Weights of a small GPT-style language model, trained from scratch on English Wikipedia: 18 layers.
Each number is 500 + 50 x the weight over its row's rms, rounded and kept within 0 to 999. Layers, rows and columns count from 0. Numbers have three digits each. The size before them is the row's rms in percent of the matrix's.

# layer 6 MLP down (transposed), 1728x640, rms 0.0598, rows 568-679, columns 360-399
096:581528512443573567398440443466535501549508538528455470578502445547475394544511464520456527536516551527556450490462553496
080:503557490497486397527488539495565432478575482573577423533557445471470463411468405475539471531500534504551552476577535393
087:415584468529453463462470443499545570570401498543480580468458586540457549598495503516538456558549428529533369456483524487
097:524310502529569434467537464567402390487387484521502575491579484450472514467642529514497432397405546441444480518506494459
102:465468477459452562481499529459542464495599536474467469567493432489473550500563482539459511470433478514513544509430532448
095:482481467511482407553546534519557489575513515498457432509560465485461487472497496527435472538505443556540481533439586505
094:562550459526513516534411556465418430381534466432512486551485359403507464433532418409501592531543467618380460515562464532
102:432488453480481541505490371561511469480402484436502555414512509536508547475440547459614484522538474529405466571520531463
094:445462414471551555560519476455500551542493467618504524481452512505505385475470524529470512503534540522477532471446540528
091:499511516503501542541548468543512548539505496494433452512506507591547551485487529605436588383544434548487580446405589482
097:522433583572493529549489447547468507546466480516553501462519556417448489517403661451502492516474476502510468472508414486
105:467480466483652356357491473499488420507453537638551474555545544546455552415542481474497507481627484514532534499418500508
100:537449452564533456436516597569448480468507438539466506450476488475453517561523511443415418371445465479587517574530517470
107:454418468516579476419476519482422486526485581439471518506472520586613573482427518409568510488515452502553564447534568415
095:523485517473476576464575546520543500457522435547480554583489481488511542525568524463495503511488601544516538595578459429
096:470526498548497561453561567519491518655466487488443528535555413479489438572423455484586499553516537485441488503562458493
090:511457477496477402532553378444506451523495475614474514552497429396465531474447558537418456365526447556544529471390515511
098:578526511456489452568498537454521523532487480547433505468466513537532452502441500490453470563449515601537507378493508516
101:500552447459489528499453475520374570506407479470465591481580508567521435427445490433529512473503530495535580537472520454
121:444525506574632579541475552415432573518563357470462617477505497554510436486437473426481515572560528502505443497382556505
102:484481442424521468470464539458357390475582487490496520485433514560485463452473566541487526528491438488530471554553533448
091:595478463549502493548478577553577551584471528533526472443469525512536531421502499439574579524508493594475509524399487551
094:549492493457500450544505502522496519542539479543416482472479441559428525505475473467500448528431552471433516498509535537
103:491436398537424472512471437451634484457511440471413441453532594472570478497446529435454480566565438486448551476546517452
094:508573475421502472468495514472577560534502531578430589515519482546591532503526472465536518427442446427503483508448436527
108:546578495358353492501488460507432443620551457598514484450515542468482486508425521481385506530432437527413462478533510506
101:506500537452491536513539523527489519532511458495514520525570479504494471539452473545493451444483458451513530492480486493
095:479555524446594519515530556449440522528520524480412474473524518532461503442463541516484574502552545394562560409442444496
098:469363501519475543481491419600526475481578478433506505487488509524573503405493478540500505517493364514563378504518458570
091:519416504555475484362522453497413526585457541563476501529408476396480415493586497512482551464472406451395568473516440383
102:466447492523511447510454493434447494511515473491566452497546475484490482497521474506562498552481534506466561582472516545
098:591523549425509370453498415477447509554535521466501579562550541478509533476522479516570507416613534494529460562522488459
106:497469502467470472449454447537472504561379517536489422511560542518485480566500421517524562530435433620551493507552449489
112:442465511395441459448461513559515504475441462423506455423553480506518500573490489503479543544519452501477550472479441572
098:533523476571444472545555516597463486495517574503345460524476476487484515464521502463475537450575521545595395544602536452
098:503508488521543411509512485513559445594541530483576445473536504584515508503528606628503524479519544506538611483463561516
092:553507601379419597550597504530559504523473539467435546488461458452459513434531584489559380442475456507443525525505469563
095:561500495523492592427519508540494567514526472482497454498471410442556553504526614560478497508543508499513490516521577505
100:501507541487457538525516456474539421592495478532536533468502430415393500466477425458545511565540592431498519463490541512
098:553506597508525427448473471489472430480508468472475468500550505486557482509481536597545577477513532469406505393436457499
106:581389481481519483541481541466440465555488571467577532465487523506452537499532518500603506452418582537480429496556477521
094:523531560491374628513512548515527545493519483520540453437491414538490428525485469501556523510472551480522519468496458499
105:500477508544470603525435378460548470498531520468486479405572555518453541463494495454513521437467556527529583459350433464
095:441465469531539512473600365487551514506520437406617475507484535462454448470471440481523439440371490530465506421492380477
103:445563564543563496499418475591571517509395522512498498559583468514455572564434525375539509494470584472439453573483473551
098:463493525452532620568502472608509493563501605594544448405444506498518562532568554507465526384533530415538499535538583485
097:453452517579536546578539529486508514428454521505531415545507431468574569596550458501523514529580524474505475557477561499
103:579493513521605522454437506519480469440465472446591496488471479476435432485424500492458463406561351417440450513530511450
091:484421462430477523584461506510593454488529509474505427545541517516499428601439528411580462440446470510490484545538526501
093:518549491539488403627552510471520585494458520444484456419450501527368471507495603470533486559487575500518481551546587543
097:442480426505513613620509508570494412469449547429520399489531521436523560473512408550571499427529580536389401537552389513
095:452477491470534518544508601434503464512521449403536545478483549550557526501430542485530517440518484417437537533428432495
105:455481387423604520480506572509504473492316450446474520373492554575584500538490540465536595490594545464523449458447437469
115:541397467504434536513531515512473500606528488447433521508579545463565447546417603404364459479476535387418581448375567439
094:522462451392501536510542469564444480589505499479517522559491397537449391482547437462572540500574437503492423465451615445
103:518515464460411488463460454419459550480468487472560464515525538518497479515354505503495451497560493564503479566551539494
106:494471490482451453575520466548544446485437500508512397536434452527473463519492497543586647498569488529512503527518602485
099:517436559574459515486558489543516492596525490429450456547529524494417551560549470460527569518484518528496576492536466499
099:521416432490501465499567462521468509460536521421392556424527481554525510498508461497501557503497479541425396469583489543
091:503538485514485576497590479526449469422521517523484521488441477523485445444477476511535486579505454440471583438413496489
097:585488475564493548468548492510526509479514514453403456522577516611504482486506476484535540523563503528492519481478515590
100:435495403481500444456458484450658417433516538512472455588547527402487454495492446536481495528458495506499458485467490347
091:513500515495558455500448497467517640605462496418549469514491496448472450437478488487422490482461570504493566552530426470
105:478454506555417441539462450512427549559510566438473530378528462522547500594550488497548440543525529447503543543505558493
107:565499461516502439486490502584462493510509545466624502514487409538509485497474514622459466462545470549532531436559453544
109:457525497483593509523500517429501565545495519561527533562466492515558571535525532468591549513544517449544592515542481533
101:441523537480439499543497524496449486493453518500508521462456552460541492416451602535505565487437517487531494426445485467
093:574486491549503468505513558453507498471561424469505541489529466525474546530524382481508437546508504590489530465492513511
099:392400521534499423439447540465597458488483512528469478624548459464531452495453495464415581481431517475396476538435469488
108:408468419489475507508609504497558471543569438555541452412469504482500530501575470420458448458506494497494400459513493487
100:489479504486497519500431440502603462489451528568524416559471436435491496463479483552550603613524586558538561492521558579
086:510399564516528550564501528582455469443482461374512432428398424493476505495494528524412480596504533502479504520430440552
107:598484511570529470416449421465493548530502505574535461433469502476492409539575459570454536526533505475378444395429473544
099:468459473619525505426487582483443494490499416576505528496539355430549476528480398518463542486513454473548415479486501562
099:440457510452614511512512488516561447524529491538531565498565464544460386549491528505508484472510564500370496499475529501
082:569347451486503452578425556482462487461508491405584412531489512575478531510472579541584502536457481536532535558542587525
098:499523423382424492459577495348463475566459515600572462536511594461445441449536472481551525468504435442567538464420558527
109:532497479544501455514418544571423537510598516523408470519529506517346468568476470479435581503443533478445542497435570479
092:551495553437538499451500461491507482451466506458476441495533446532496519497533570499507525469497471361473449465473528490
106:569517492494454525477477612499448513575402441474485521619493408428417457492518527570473478475469464494533571486553585501
100:579442484482497402524537507502510496475389602484484478484456596582607529471442478462426489541487513491462554435504486464
093:425550512556441536504512454519538534501497557519510471518488567451405476455562497489543473529378537587441508486457450539
093:509562476520472504497620514444482464451486477514511515477488484516509434499462439530585468426431545549508469556488521521
100:373522454513550472503498493416429530475487437462546513601559503598340454570542407522539509503452539580466451517492514359
097:467519539421488538473529465492447502568358598517533451488481583442523476501418463459433528504498524575559573499474532445
107:463475452581607597529496464490498509594545478486546415472498449519454437503461500577483483499457495489430410431458501506
093:460492538574462436524462474507470530581462471462533605484526492439499595482475419598469445524438453512557600481467544545
096:466504453465607598454477504361414575564412536550458583468542473502570495502473622519512558424583468507530455521480459566
107:488554455485560542375456502475580498472533494448485604624482556508499487532535549585420476433469516551452456553560484573
094:539564454479493473587475477435478535515498583547528533488414529472570487460467557479482577469633460576582420415444549479
097:460396486579477464428593509508475444540439513503583529548401431493440369457477452484511497451549511431464415429428396494
103:483542548528477506481504468513561497504497494515503449485560466514425454514503441575478482600539438431486517574489458547
089:562425527460417454484549468483524591475511515488474450528579537536508485500487592505578569505454461573475477466573506523
106:461482550501431532498573535488480511489502449393494586527476417526562516473490499463530476525564532545521496483589388535
102:506479499520527398497412541544538567517425474477545524533531588480450474423491606581470416506492450514581482518582447591
096:454510468396527559465433510488428562528521464611470538507483524587531495466447469492487475470501576496569389531514549472
103:451465579499463496536524526454513630470435541481589449487550577524512576520430463539452532397519488526487398442460458500
097:486502481451509494493529510460596503532552544497508494514439578440511454474443499540497621488516556454452592522432460505
102:443479555459407484531447504581489528533534428458502435507470426484444483612485501473526558498488585568547544477508559490
107:559450418511496507446422527544578549397584514491438498668508515526505527542478598398466476550522519502499438450485545462
114:569666545597598425469592573546525485520594476452521531502525461480480543511506478477486585513543510482593487554493548530
095:511469522596448532540530497467515515548567467444527502431469441452437461515437558551438546504503542484505543403469512523
097:480527531506551470577383533490576496539463409520482484540554504435566478580476571413438485594430568542556558551445516510
091:540392495457477541499493419510464503543491465532452548502454647507463483518578409596484442488495496494477528513508534491
095:593589491500495445476481429438545530457562492467500524557454542453484433492509550535551515444472413495426543520477645442
111:557506535592449514476530566433542518559506511518502409564462400454491474485509487456560548516490396419488480449534493489
097:502493510543563429424478453487557548597497371557511529485445601348421503504558537456531467498489509571461461433485580505
100:533546454523547487516447540443587448432489479544519532501426593530445420488438543506550576598513496544528424455457422512
092:520562496438566350562544454521515588552395539418418491518508534420461552549558549595475506458459514445506433485540442532
088:485497474591531501466456524539546536544490527428407491467525497516478543482435495512524513484548504474477503485535443471
088:471473510390602488429525562502313517497524466536478551462414458578539564484502484572443487493486432551524442469443527458
110:436505500514587523430513429414476500514549439523448550462501499492562526504466608515539563484463414557490553450520535508
# layer 6 MLP gate, 1728x640, rms 0.0878, rows 569-679, columns 360-399
078:526549463529446435468466443518463517475471495613454458584553472536554483478489568522448459502530474427558525470515559397
088:455598436458515456516496460508556492501524500439551517588498564528482515494584466451454588490510518534560566504552542467
098:423593555541502568555418445559493542501529566426553583494501481575493498490560447567512469419621386562481430502517532527
100:495436451466523423530512525551477495505550535529445539438544458512432538436509533522453556444427490537638612499541503539
100:466616481501386484501487543496498520458530623501488492507414607545411458492596517422464575479516475536517503514474553479
097:424576594492536603528569342470560480505602443465497444522581462491573384497418574603445458598458442438560641498511551470
103:492474484526489585522587445456460548444482516458496523588542450520536449492532503521493542534419485520601523508493510438
094:462543508530543575407504500415424466482466599516474440465565499411506409509438484462376455489474548417450568505531589474
090:478639546478498552540569490471409446522540496424523471520563404508593475503525501563440499417487512421462562420449427573
099:499480416610563535465460456508406532462513452513503454539469495506485562448499476520480336446471443561581551400499482474
109:510512427474538480603407554499534548516583501486536531497454424456519463497524479430456495442580537417450501554482570516
103:468392463439483533482569414574496493540412497497533430552575534487520546529435517588542494454404407618472492516484521451
099:416495386541540401443603449501539425479499439566433455521446520541529460543477462514467492460515602556551555493508538643
094:516622554543527443514455614443509581488462482487500509556512573594537608532488492478448472570503498565611476531604476572
098:511470521489505540473516576448462505506445571524505527483552543461535471547475487530597465493541516461485534484519554527
094:448496485506509458381534561565470431505459352426548430507396390536524471530546556578529467479521606439505531509566512503
095:550497432464445555427503542513545575572542439426517500599411458434537491451474454472537426429489470529481509395479479474
098:528471478599509547511505531488525455554564508554480447501542539566543382467532436594505428530451433511560408487554449533
119:465513496492540504572407506525465465427479501419543540595542469434525409470505536530540473495523474533434471468423455492
103:562525501500507522554502455493521537388522445502527568508452568530537588518575458505464539537448425556579541511471519499
086:366491528491469529506484528594459465582485595477562543554522480501550602589487546541406464515526397487500459483519457515
094:489474476572423450551483417537457382442527425571482461427463547465472527516577562438486481541559483431505477438512526523
104:548549537478541477463549540504464481475429491584494497632487429515468490470549518567456539393520501541529496545454504518
096:419480553524517551535486542489518559523461545511443531544502475500470422450513452458497538510537470368448544468503498436
104:508436441476507554534567474540562529469528514504418452572470473481528469502479557563483469404398602496605544408496450481
097:538502462526586534491487513546431465547520468478401546480475466475426486529450470527460471502510528344508498455522540442
096:509405585536568523494492442436544473490537543461445467532406496454522450598553571524415413584430555528487504407415522565
099:436507511460514487477528475524472476477504476494492546558492478493490529572418493606540519430545535537468494472503425514
090:424418506470496390414519491543599475349449521574556561544481495517489427577527503453520470474493466518578493502599468536
103:469489376445449464492539511617502559495470561481427530478537509587431445501448435569566458530459500547483463520555462537
101:392464448500494512556545493526593487513486502424491465604465514470519451492483469495490426531448395516552558568516530481
106:486551414524534507583395464563528450582545566473520601488534477513468504528472456499482526508598498505559533515540561526
112:573431432421414471535513400538473486501458478523498503470394508434604518537438536525539475483536553477429478480541510499
102:427561477534579556476531494599418473491551510493505389511516534517600478583542470565410524510455480523452413474559500593
102:467408576530551489481544515567635491537463493590488475537605458492573483531505542523578440495499445536497488482484554487
096:520560479424543531516463515632455419516534433482585559613551476538401538559486459516510482480497485607538441406454510515
096:376477457565521536426466489427545498497561474473581493557470490493555458518538543522540449526469531434403509504498537518
104:518558542384595474484506483518561459532507445475420488509447526664511532474547583514503485535532582479513576536485558543
102:540518437408569484454459554491488459509506476498500618489543453552406425432613502540473558497533604547470572536560524554
102:490490498537474426461517546507520563481525533490511526395507465493550480410536508425427521500549487473567520413445510397
092:507493499473424517400523539422569502522489565562450509531472467528563510457472411533493515497556522482444454515481414604
113:497505458462552470570491563531534573477484476472501594550654474436483466523482449482407484434423501511426562447488476485
102:463639528493550482558574464572395565512436620515491535490470440390539546596444546603509442474561508547433450479503556431
102:523551538537425444576449503421379490470583510519483561546499480538538480474542478482389553582580635482483440579460498463
101:505450544492481555481543544493423430467448413404496422569422564444573483552616544573582532475476555434453491509501483484
098:506462434515526433492507518436506481539507559531482473519561449399463579496516416475510552510488524521541488556499529523
103:536464645499479468536486545485511433445529475477498546525491485460533487510463555548475488476494467505491478573513515471
090:488558556420431396456395406500515587437437521504448545458531587592429503508475485501521558449574498547505493530595436453
087:470490486507449545504493530485473577474545529469652562503467533461572465509476478462509522524485504553489551493644514552
096:473554648440456446458474486479538460554455412529526552554556560543479518454429485447529491529575441633496558502509478585
093:487556428499455427482473473508511511511528516520542461490463517517450650479608495443496502480499482497498535553384536560
102:429472545473468534507508502453398449471600415487533527463504497504469497485478635552497483551487480554487436477453525470
113:507503525529518517471486512580432511393463436448456506490540448473467531475492433484449402438520451554555537537431556579
093:411485415473419434414544585498456548499457513469479485479550545429511491468521459529447523494516497567456435490523489544
101:532487478525473543518430397422498507527531576515451473475606490473536503413492434493526570422580542483493582475362474537
106:504493499474553533471526476624476454440558497437656533524522534473438555581539534480497482477456497489548536462440489503
101:519571461505519526425525547444518511433467429494420490506507487452604484502396539481459443365490483456523551459418456558
100:532507479532462551503558500407588560480517590485459576479495486499469482458534538507562516484473464536557449505482532432
092:452533551470466481599492518525485489422516563410558526491528467422474499462511432444499535614432614505445506484537514533
099:426486478502551439434457452455465518486534448480465572477473520494391486530514507531490531502475539552512536422474540481
095:561406442486477501462536401387543472528507548517444517484476517470488469448433470460443512490502434438549467508519569485
089:517615501483553536431441550419481512613458451449484424519499598500423483491468537574494503555443529577490464534476456414
100:489579531499525483505554515415481484488532441515446517564519584561399425517443477560423554424442557463529500495563443452
111:479458514559483500517517505490528541561512439544480606580515546470509504533575478532502583496447504546548490517496462534
101:577548481593478508549510449467540546524437537569509569504532510578519575547530498556459532458502517427497494512516398545
105:540560580555503484560557520545526483394481436534508448505393559479513525494480495530437456416434588470479490542509484508
095:522489444517493492542524480447506557516481462590519527470596582553482489551468465544501544479477600502569494507442601439
100:433453530608451502437513532470551513529567478475489500543540504592563474497436474455578553614518494410520471571441464501
107:443488543516511608470525534444480496538518563423532551499523444451417576472477472534503507481492458491528553537446493474
100:486450483515452574486461431519526454496443530536547551471412532585505503543529460547557512533503528488507442447480455461
086:534479522609541448424523422486546474572506515480567518468630457528351532502464489584543531504597436478499480511532493411
106:458479500466512559483482484486501577466479426522516532451421465493485487444458478521381441506563503505521416506544514486
099:402513480498476505504542450537500510490416491538541514454532444546531455510593495529463529422418443586559470530540517478
099:518499419430507485523523464433436489511483509489506474544483482404454462478458485425436492429517501502436530531437498404
082:470462550556461444574483505488499521472492450405519511533501561523596489499439466467473598401461561489518522555537554454
102:492496500431511473554510491389515540502530532615584471589482560515571489483539503498512540444544368535519495557502556600
104:488524635482558532552510460456486482573428523538517531512397463468543532384497464460501485441534530476484482525535491502
091:458441462475530524603523536413553548466543506515549498494508451443573470443507476467459558448430446524530584470558465546
106:515484528461633443390477423515588489588369627458484562481476582564441474557525509522533403467559517591428518584518519481
100:443506457535590526505510488432535496567413567518570511485519468535482394447528516549512460563555453477456476475458475458
095:562515493484540484524519580514531462520480401515511569535540466487570498513439517523464587480539470447493494473515449468
094:529531529620494487500520479542477519505424496467499596552585566504590501468471525503481465548540510426439532477504454581
100:395451543575497457408450504544447486523538465523517507450450510514562430468626447486535492398506530461504453588449425489
095:523484483505425485500559470477505503460570460506446499437455486485554457481442537564383471603513476445472496484541516496
107:507552520471587495518442463561517522506483502471418595499483354543504435398530465527564527536443419478417467513489473431
099:442486435475484380484504449523484550532517503560563523516564601482484460440477549567477527499487490528616497510548469538
095:501440505438557312479501522441492475532498449489425508480444521525608496507548492619517494469556512560536515575456486546
111:417553459532446487512483464563533625436434492502549514558451580515574593516471484539472497485500498503521415594489505527
097:500519518557470438454495539558492476598470508516518546399597476562558507564591540494449526484589539486441623432477472549
098:473479486446406495486457483512579452481475579490482466492505544557430479514433484538438455469473451533506480450471509448
105:507501533589541540540393466602453407486451554489509485510461486497460558441547504461461460627540487522500433507554463534
090:495564533384569582488473610546466537496492528432553469442498495436472518604474555457505511468533560523521535386455484458
107:512470499507499510521443493554433615579494435544491459397502450481515520475516400446593516631500518464469489487430543428
099:534552461559530521487545602459411479507465581526431586510408532595550571555513486427475520477537498438473573433514435431
102:599499531463579525487501536566390506453453541570496597444435569542548455554515508651559506493448495410456504485544525550
101:590539425514460412502464453534485493532554480479431574598547597436501541507477534516548470482490578517461574418508458454
095:554536526528450515478506427498487545499447619561433573544519496501580486514591595506504521485493515524589504491523531497
098:471555551417514508536493462465540479572510535453502550483464531468438435377483459479561523543586557519488543503465556506
114:509514517551485453519474505595556513474489478544537557517501517543442498453515403471415534667410496447440523476477605380
114:432446401463520475552496584544537450399519603528633541503426504506504441457437429518535465511519450474491525555464485503
096:521450548407454477623517455458481435438472512444418526525478515486529485436502414521484532501520497428530572506491506536
098:484439458389609446468531581461482508489462465409581464528565449394512413590491502491394497534547468441449576471478441524
082:512538567501433620474525562609599557437567503468518507527463423519443502465468484494457470451575475493426490399481485481
092:481547595481537454494461500489517518490492485474533567508534477443520513517466536504386534571556554509551487506518535459
108:520491502471545522580475517490510517436457513474561570545547504437532516565536441520473469480485527533461558490442434468
102:530505471428508503454481405458475489483539569526485493586487468537505526479489526461429557511459594374560582594382460441
098:495496509470453554488543491502541406436483454472490534518444527479661450459527491591454515520594437403472548435476487566
085:474449405493562523440533477476448528594438494465518560613430434489565530470545497472453437474523513507497465512584523500
090:540376420464409507525475556428525451576505535554458513578485445501496502493490442505412482466508504501519586487457498499
089:582513484572551545502588536505446516528419459496557554649446630446463458574390440483442486430582472453529430608480534492
112:542504552521406501345413587559504516474556523424409460570555463446530500578505470513541563464511468525544505463457479502
# layer 6 MLP up, 1728x640, rms 0.0909, rows 569-679, columns 360-399
078:502512565498571549502537470487568456531541456488557438502479461536540442479513450501588399490506494512488518493467510460
089:432517439429564462546598471474492520457484411450457540448452518526399504447537459475494432520402433455417519478494584534
095:572495540579448504447499572513528488528619442566509435496494486468415457482489568515549427504544527532484531590612499491
103:528547541517463483542548586539533526506469451455444487506503453535547500490533414557525492547509543540449505469543560536
097:487380581509513493405472408466484497403456501525582456504474492546551510484521543490500445469546533444450452486596398390
086:605504429533470472534525491509538490458432466547453522482523430381428496420479491457457552575451527560528514491565498481
101:562441468500497538492455486485526433500478558426477513502592491515438497493485485515458526524477512450522501496473541419
098:422502525561418492333426529523531477525528481494494509522539554496496439531517538555467569504503439550492527472520480548
094:505589563490423463418447445528472462505383498461497417368483406536518588626559525482572528557432472481559498521389409398
097:516517430542426523433523539555482548497438494439426452418491503498486537509410457479515480480511466501527492427478482405
114:555519530479496486444581432521511564520488527506534451440543536487543492415622418545419528439539521534523505428531509462
100:502492458518497529487587537437491466523504482528527503499474501425483437509452498479516515520529529439572455513469511438
103:587546498553458534495493413432518560537483597445523555445519494559380521488346571418421470561492484454482450507579522515
094:531469504457552506477544548593498491544465484505473590633485506502431501440559529522519466534443542479428528480584452567
092:492526492429570448513496402553501533469475516510544471466353625476571517466645486439502567565551504577474439409467542407
091:512450475465453484468483640492479509576458474477527537383462467448512470497540615478493485480490462542513462466566468519
101:507498485521472508411522576481599609474451525526527519512478434550448536439411445533490576459498438590459524513510514530
098:508564536451460538548462455481513503567481526416561595501497439415502494464421447382472530456516549619398661437505519474
116:488478510442502546559496493477485539519551474617476535540456442395530442500483487514458477455427547444421467492398523439
100:474513542515459529471396454470515453551437467538586536444526544650501526420471460534443493476429468507448459508582442503
088:531604555554517510440485492450520477492534452425472487539506600518534481563528494437501506484478555512497490531549456515
096:474502558468479570544471508493495522413520447505507624474543561633539414456568561503487550546514537473527539502470461473
101:489568534568477477434502478511555438493502471532431542502464489524388564518483507493437538428416480502506509543532577589
091:541473523438512430530439487558575525566535454507610524516595471613445531465478496474463464575501513534507585477463456406
102:505503480443464507618471533538568465576579521413589586459566538525570555440551468428518457439494496440403592391390547527
087:474457574449413452440523502461601517491593584445555443480520557569477458516524522492507475458556468556492503432389469495
097:468521522603481441624556584504505521541379480450521536463448534435486479472603447615495468554457442533422593550577560554
099:596363485512570489583465608511409631538575469487518439486549418408449530441460530473443545537440541495499436533395560474
090:507450489484460496506466554558567516389549505509522475483474458508524582575532475499479500523530446582495378559437509542
106:479466392468495504527436473492543481472477597424488501464465500439470494528397572584537505435456408511461530559540476446
103:463480476562436566563522493515525455476467530498505441510481385554564463575460635456477569545414587545534471435486518569
106:441492636492512578454509443431499513497552565526434554489484495532475480473470480464419394426506493375550452502455580601
109:347570508393533528470466504518467590498386453457499535463519473614558494493493467479568497425497487585496549448533306443
100:454527495516502516569595592513455530505518516474448496495521500535598508477555577403590513537535407480511518442586496521
097:399553540547484560505524517518506509554504488432539446482473575543546557518612531520477490555514533483619446461444476537
090:448461468541520456476591402446517407540537467398489494404472456609497566513593539532549485478463460494438521555492534541
094:461586574513477509514598519461514502501557592484449527578525476450522451516522426410573424397431517397480535491494453571
097:497570488478512466440471519505401495472485429476485580473472469465599459460527490523545466514565584512534525569498473488
102:538489513410556494531497525445574487492576598511445485425486477572566512461515536523479457546412497488506452506502549506
102:491501457486464552513500435490459389521500501477470451477517491593455481493572535525473448540460468488521545495541436593
087:470440488545427569472555488431569589576532450504587425406538486516460435488553438597592596487484476545508534477538551454
107:538417475501483473551451474427543478508528504555451472548627473439423459567456460458417439467541467486560572448511504585
098:453513551434575481447433501533427440513532498555490525440494529538479491510593438511437427533530552557605542574474588501
103:458551550475552515383542469537436525501603531498461491469568548529472406547494547396561513503514429523426488535439515537
100:418544410505524546479547529553556549499461450433519518546414515503481524553538486479596546516492536479485489472423485476
096:571513545514529429560580521509442468511504430449521500438521590565454420557461455437509579557526477504469451552512509476
098:465565469564499563429522556538506537500478517504590410491433455474532520463375442481514477487421477562515555457512481500
092:497472527486458459485495510447513549502565483582518495608456408486408525532474549478555529500475448522489496506449417550
089:510404445480491454555453563450513499453512422434472431431452490475497472451514474431554540496504512573572449522590553554
095:458485538513402501492489528379507453544469432414448455494475433589554537451426525493463479436586587545456504530569481553
092:560431515488493479481460519493526516496496578522454489581535583414514489536529487493496531488501369533478471517529536507
102:431463529473375515491581486455373515468506509485560522447459470567466467519499477548457604507494536452502540480423452541
112:407448533402380416554531522510574472491521532446543496407452448420493518504459444487409519447450491500463404516450461447
093:441420489588534546631435444464553486459509465499455512463471504519567564570452533482566450494519518550424427529480453525
099:490563527426515524393605499537466492424557426504447571558569462581436494477457513529523577502410488506541412497572506480
107:469510397521432566530468466575452563479397507437561420564541449416514514480457505555567445468486555474529505456551458419
103:515520458467472467557443430464447629463567471387547465487442454423477482558424559364521495553519537504519507553521544587
101:534470421445421513497461507476530499424520498519545518502461415572443514562471504426490612513560463458478525482515482510
092:464533440546511489602500644555467505499475426417518491486396494427414391612491556602447455462468555463564506593439489513
097:460524500450502529542497580541583514535471515521602541520533565532486534519379456527461478424472475455463554568532447501
104:487534549408532530500486475558563499558492551486538482573388560538553553447549514396402494513563454501468597497560497574
087:527577553497554462497472508496544590543448433483605450505500578459493533459496490525542587511468554516495481493538447373
108:479440498551534444475484459550456477524498542454543433480529501455556543442479514487533551506554487506421468459467555522
103:529534584451516489474468512478524437506531544498454476478488488423470488571551460478532487513517483528570491439447533504
106:495440534470474568432555504444521504568400452476571470473536585416527475496582460595467473522457500464525564430507535567
102:577583519532593458498577478404486365495491460539569493463512487497440483515441525460506502477475533559460591503426599486
093:431565526522526494410474525441437503500509533485476415451578501496474490481432552524507568462577514384517537514468483463
098:485507469453491490474533542508556538569519506512449503558562513500501447546532477483570555546554461574518448481516457480
112:520472522508449530500456448443455561560428605554562536584514474445551472574493455430501581549476522473527588552459630448
101:523544625466482456498433469551509447480533405442462544486528477572446481461520508408449508513521451558536569557530525535
090:497529493540514454513483551513499542545471531508468583561514523448495440474602440461602493453402543430556567518504522474
104:493556511493550465462435484502503455512547530570539510481518520533473493530579534463507484569556494475475446476523437472
100:518515521478483518468612599561435523403451464480514502553503494443508430478452496475454557503526472483532424452426549450
102:503457554547475488549495416539548485517509500504462574538448449422409509511626532547434468551395496484480467481495551506
082:457537460414445468455487513525461585521529473559526550514592552497462460476451517533513585392573540542470463489398434514
097:399534417573479403477485549437482567566510484553504548502617578559552516545454531432526477573568459544516483662444391520
104:602462511493613608473468422493390467514506558480474528395551519537432485511443473461424533462478574523539490462504502554
095:418462484387501542462496489476596490544478414494504460457604535573549559450528439547525545410431500437481573488450532512
109:509561425571530561520527497473384467509466489436560495462381512504620495603501550546506584477516430546466536494488431477
102:477522492455615494529497549534634639603472479405488526436569460551644461474417482514431497634549514503480401507524444422
090:496532493510537489465576540438544527565548451444390514518486484520515449484447534448472559510440509464466468530455508476
094:497457501476449579466455537509462549492466554426539447467515518522475479486454514486500430467525493368559517501496434426
099:432479541470600437407533455540548517452357512488499515535542553569484480506472542473510536543518406509471468364501524464
093:579455456425471503480505496497515485487430548504372406496510538476411455506502551498506508411511537481591481442515458551
098:440452573585557523469439501374507498442483453568486460537520498498400443493470505382443543592509567482529511506579541479
095:581448580452586556438490570410536466512469495468454445405563457501539426469452524585517469530547526524555515543418540409
098:558497507516423514514562505568532542451565488492510479532576421546456411499542517481544502578489515560586500378502576481
110:551437548462456472553464529480494485552549595522536452552569529542561539498537470597480403565471560576534450476420450465
101:489474517433435524482555498540511444502509471408438438556575497427487471412384481510450484449403443392490430484580502530
096:506463520486540546576531556457409575532483509497409491513403571534568390420518512607540421510459569503461597579536544554
102:500589446547553486459422487521549471385438458508513473555444525479505519497493426511436415575482532508438479504464447571
094:490556520492481445405482452580367447509568521512485510417458478447469577501546433550492457482482631511502490537574508569
108:562522459517424577476514541469541508446462508457467499573531497529586522520512562460474603501491496571430522514462512488
102:489458505552532527542473455459535555482458559511494375621495545506437545463478414512505497565467518454439527539510553478
103:472426427487571386460447441622521454529483533465504455403505585448539549499403516553474502489523530431473473521537477578
110:455506506593442493458478536447565488511466440548522518489515427512526463515505601492520489493482472380479506481504503575
098:507458479512504542573404473468435518438481526571461528531541515550532524463549485393438485489590521500490504522548540445
101:495609476561499504487495401534608525524500556650465553518475477488498449573585523433510541528525574474443523407448565588
106:469597533453514479452517477501450536474499498475494472509427526460543491523494537427469508411554496446462447538459536512
118:469537509577565533472532491498530528602505507461516451490532391570532457492454592535528609556646575535474432470466548472
092:521442481496526568456645423539510467568431497434516422516472472497531398446524503521541457510445505546570454520510592459
088:474499517564494668573432546417561434495560543536465448481507526534455496501491564482480462525436520606426585542513430485
090:512445585516475660516439487510539533501559469525512562582411571540517464473505433542480475460487482454532508513493509536
083:486562603486579508526504549481635519521617459498485504579564453336520468593522698533488506482521508541439446524519600495
102:551424458534434456641477544455510552457430510577509450567568587424548493399541505458480453481350447608503486517526550466
102:555429429588546536463506444488530565569530471528543514617489502499534556471615540520444541537578517584460491447522503552
102:533492422483469402518555456491553568533431485610461518495563483477421430578558514450513422585546451524511510474491483517
094:482554500521468426533527410503511518458443531469549542536548576455451521508543596492467476555463527437518401468448507501
095:576464524385435544520537429467550450486458511539531475540455524528570511531496535508541550533539554548548482509451558586
089:442516423558495457503482467496495502477501529543487488443517456496479454399466503530531479530514541470434540463578546579
111:484429530529441397479488540555496479557470571469483450491492468515442500567560461516490623567466475517533530483554533489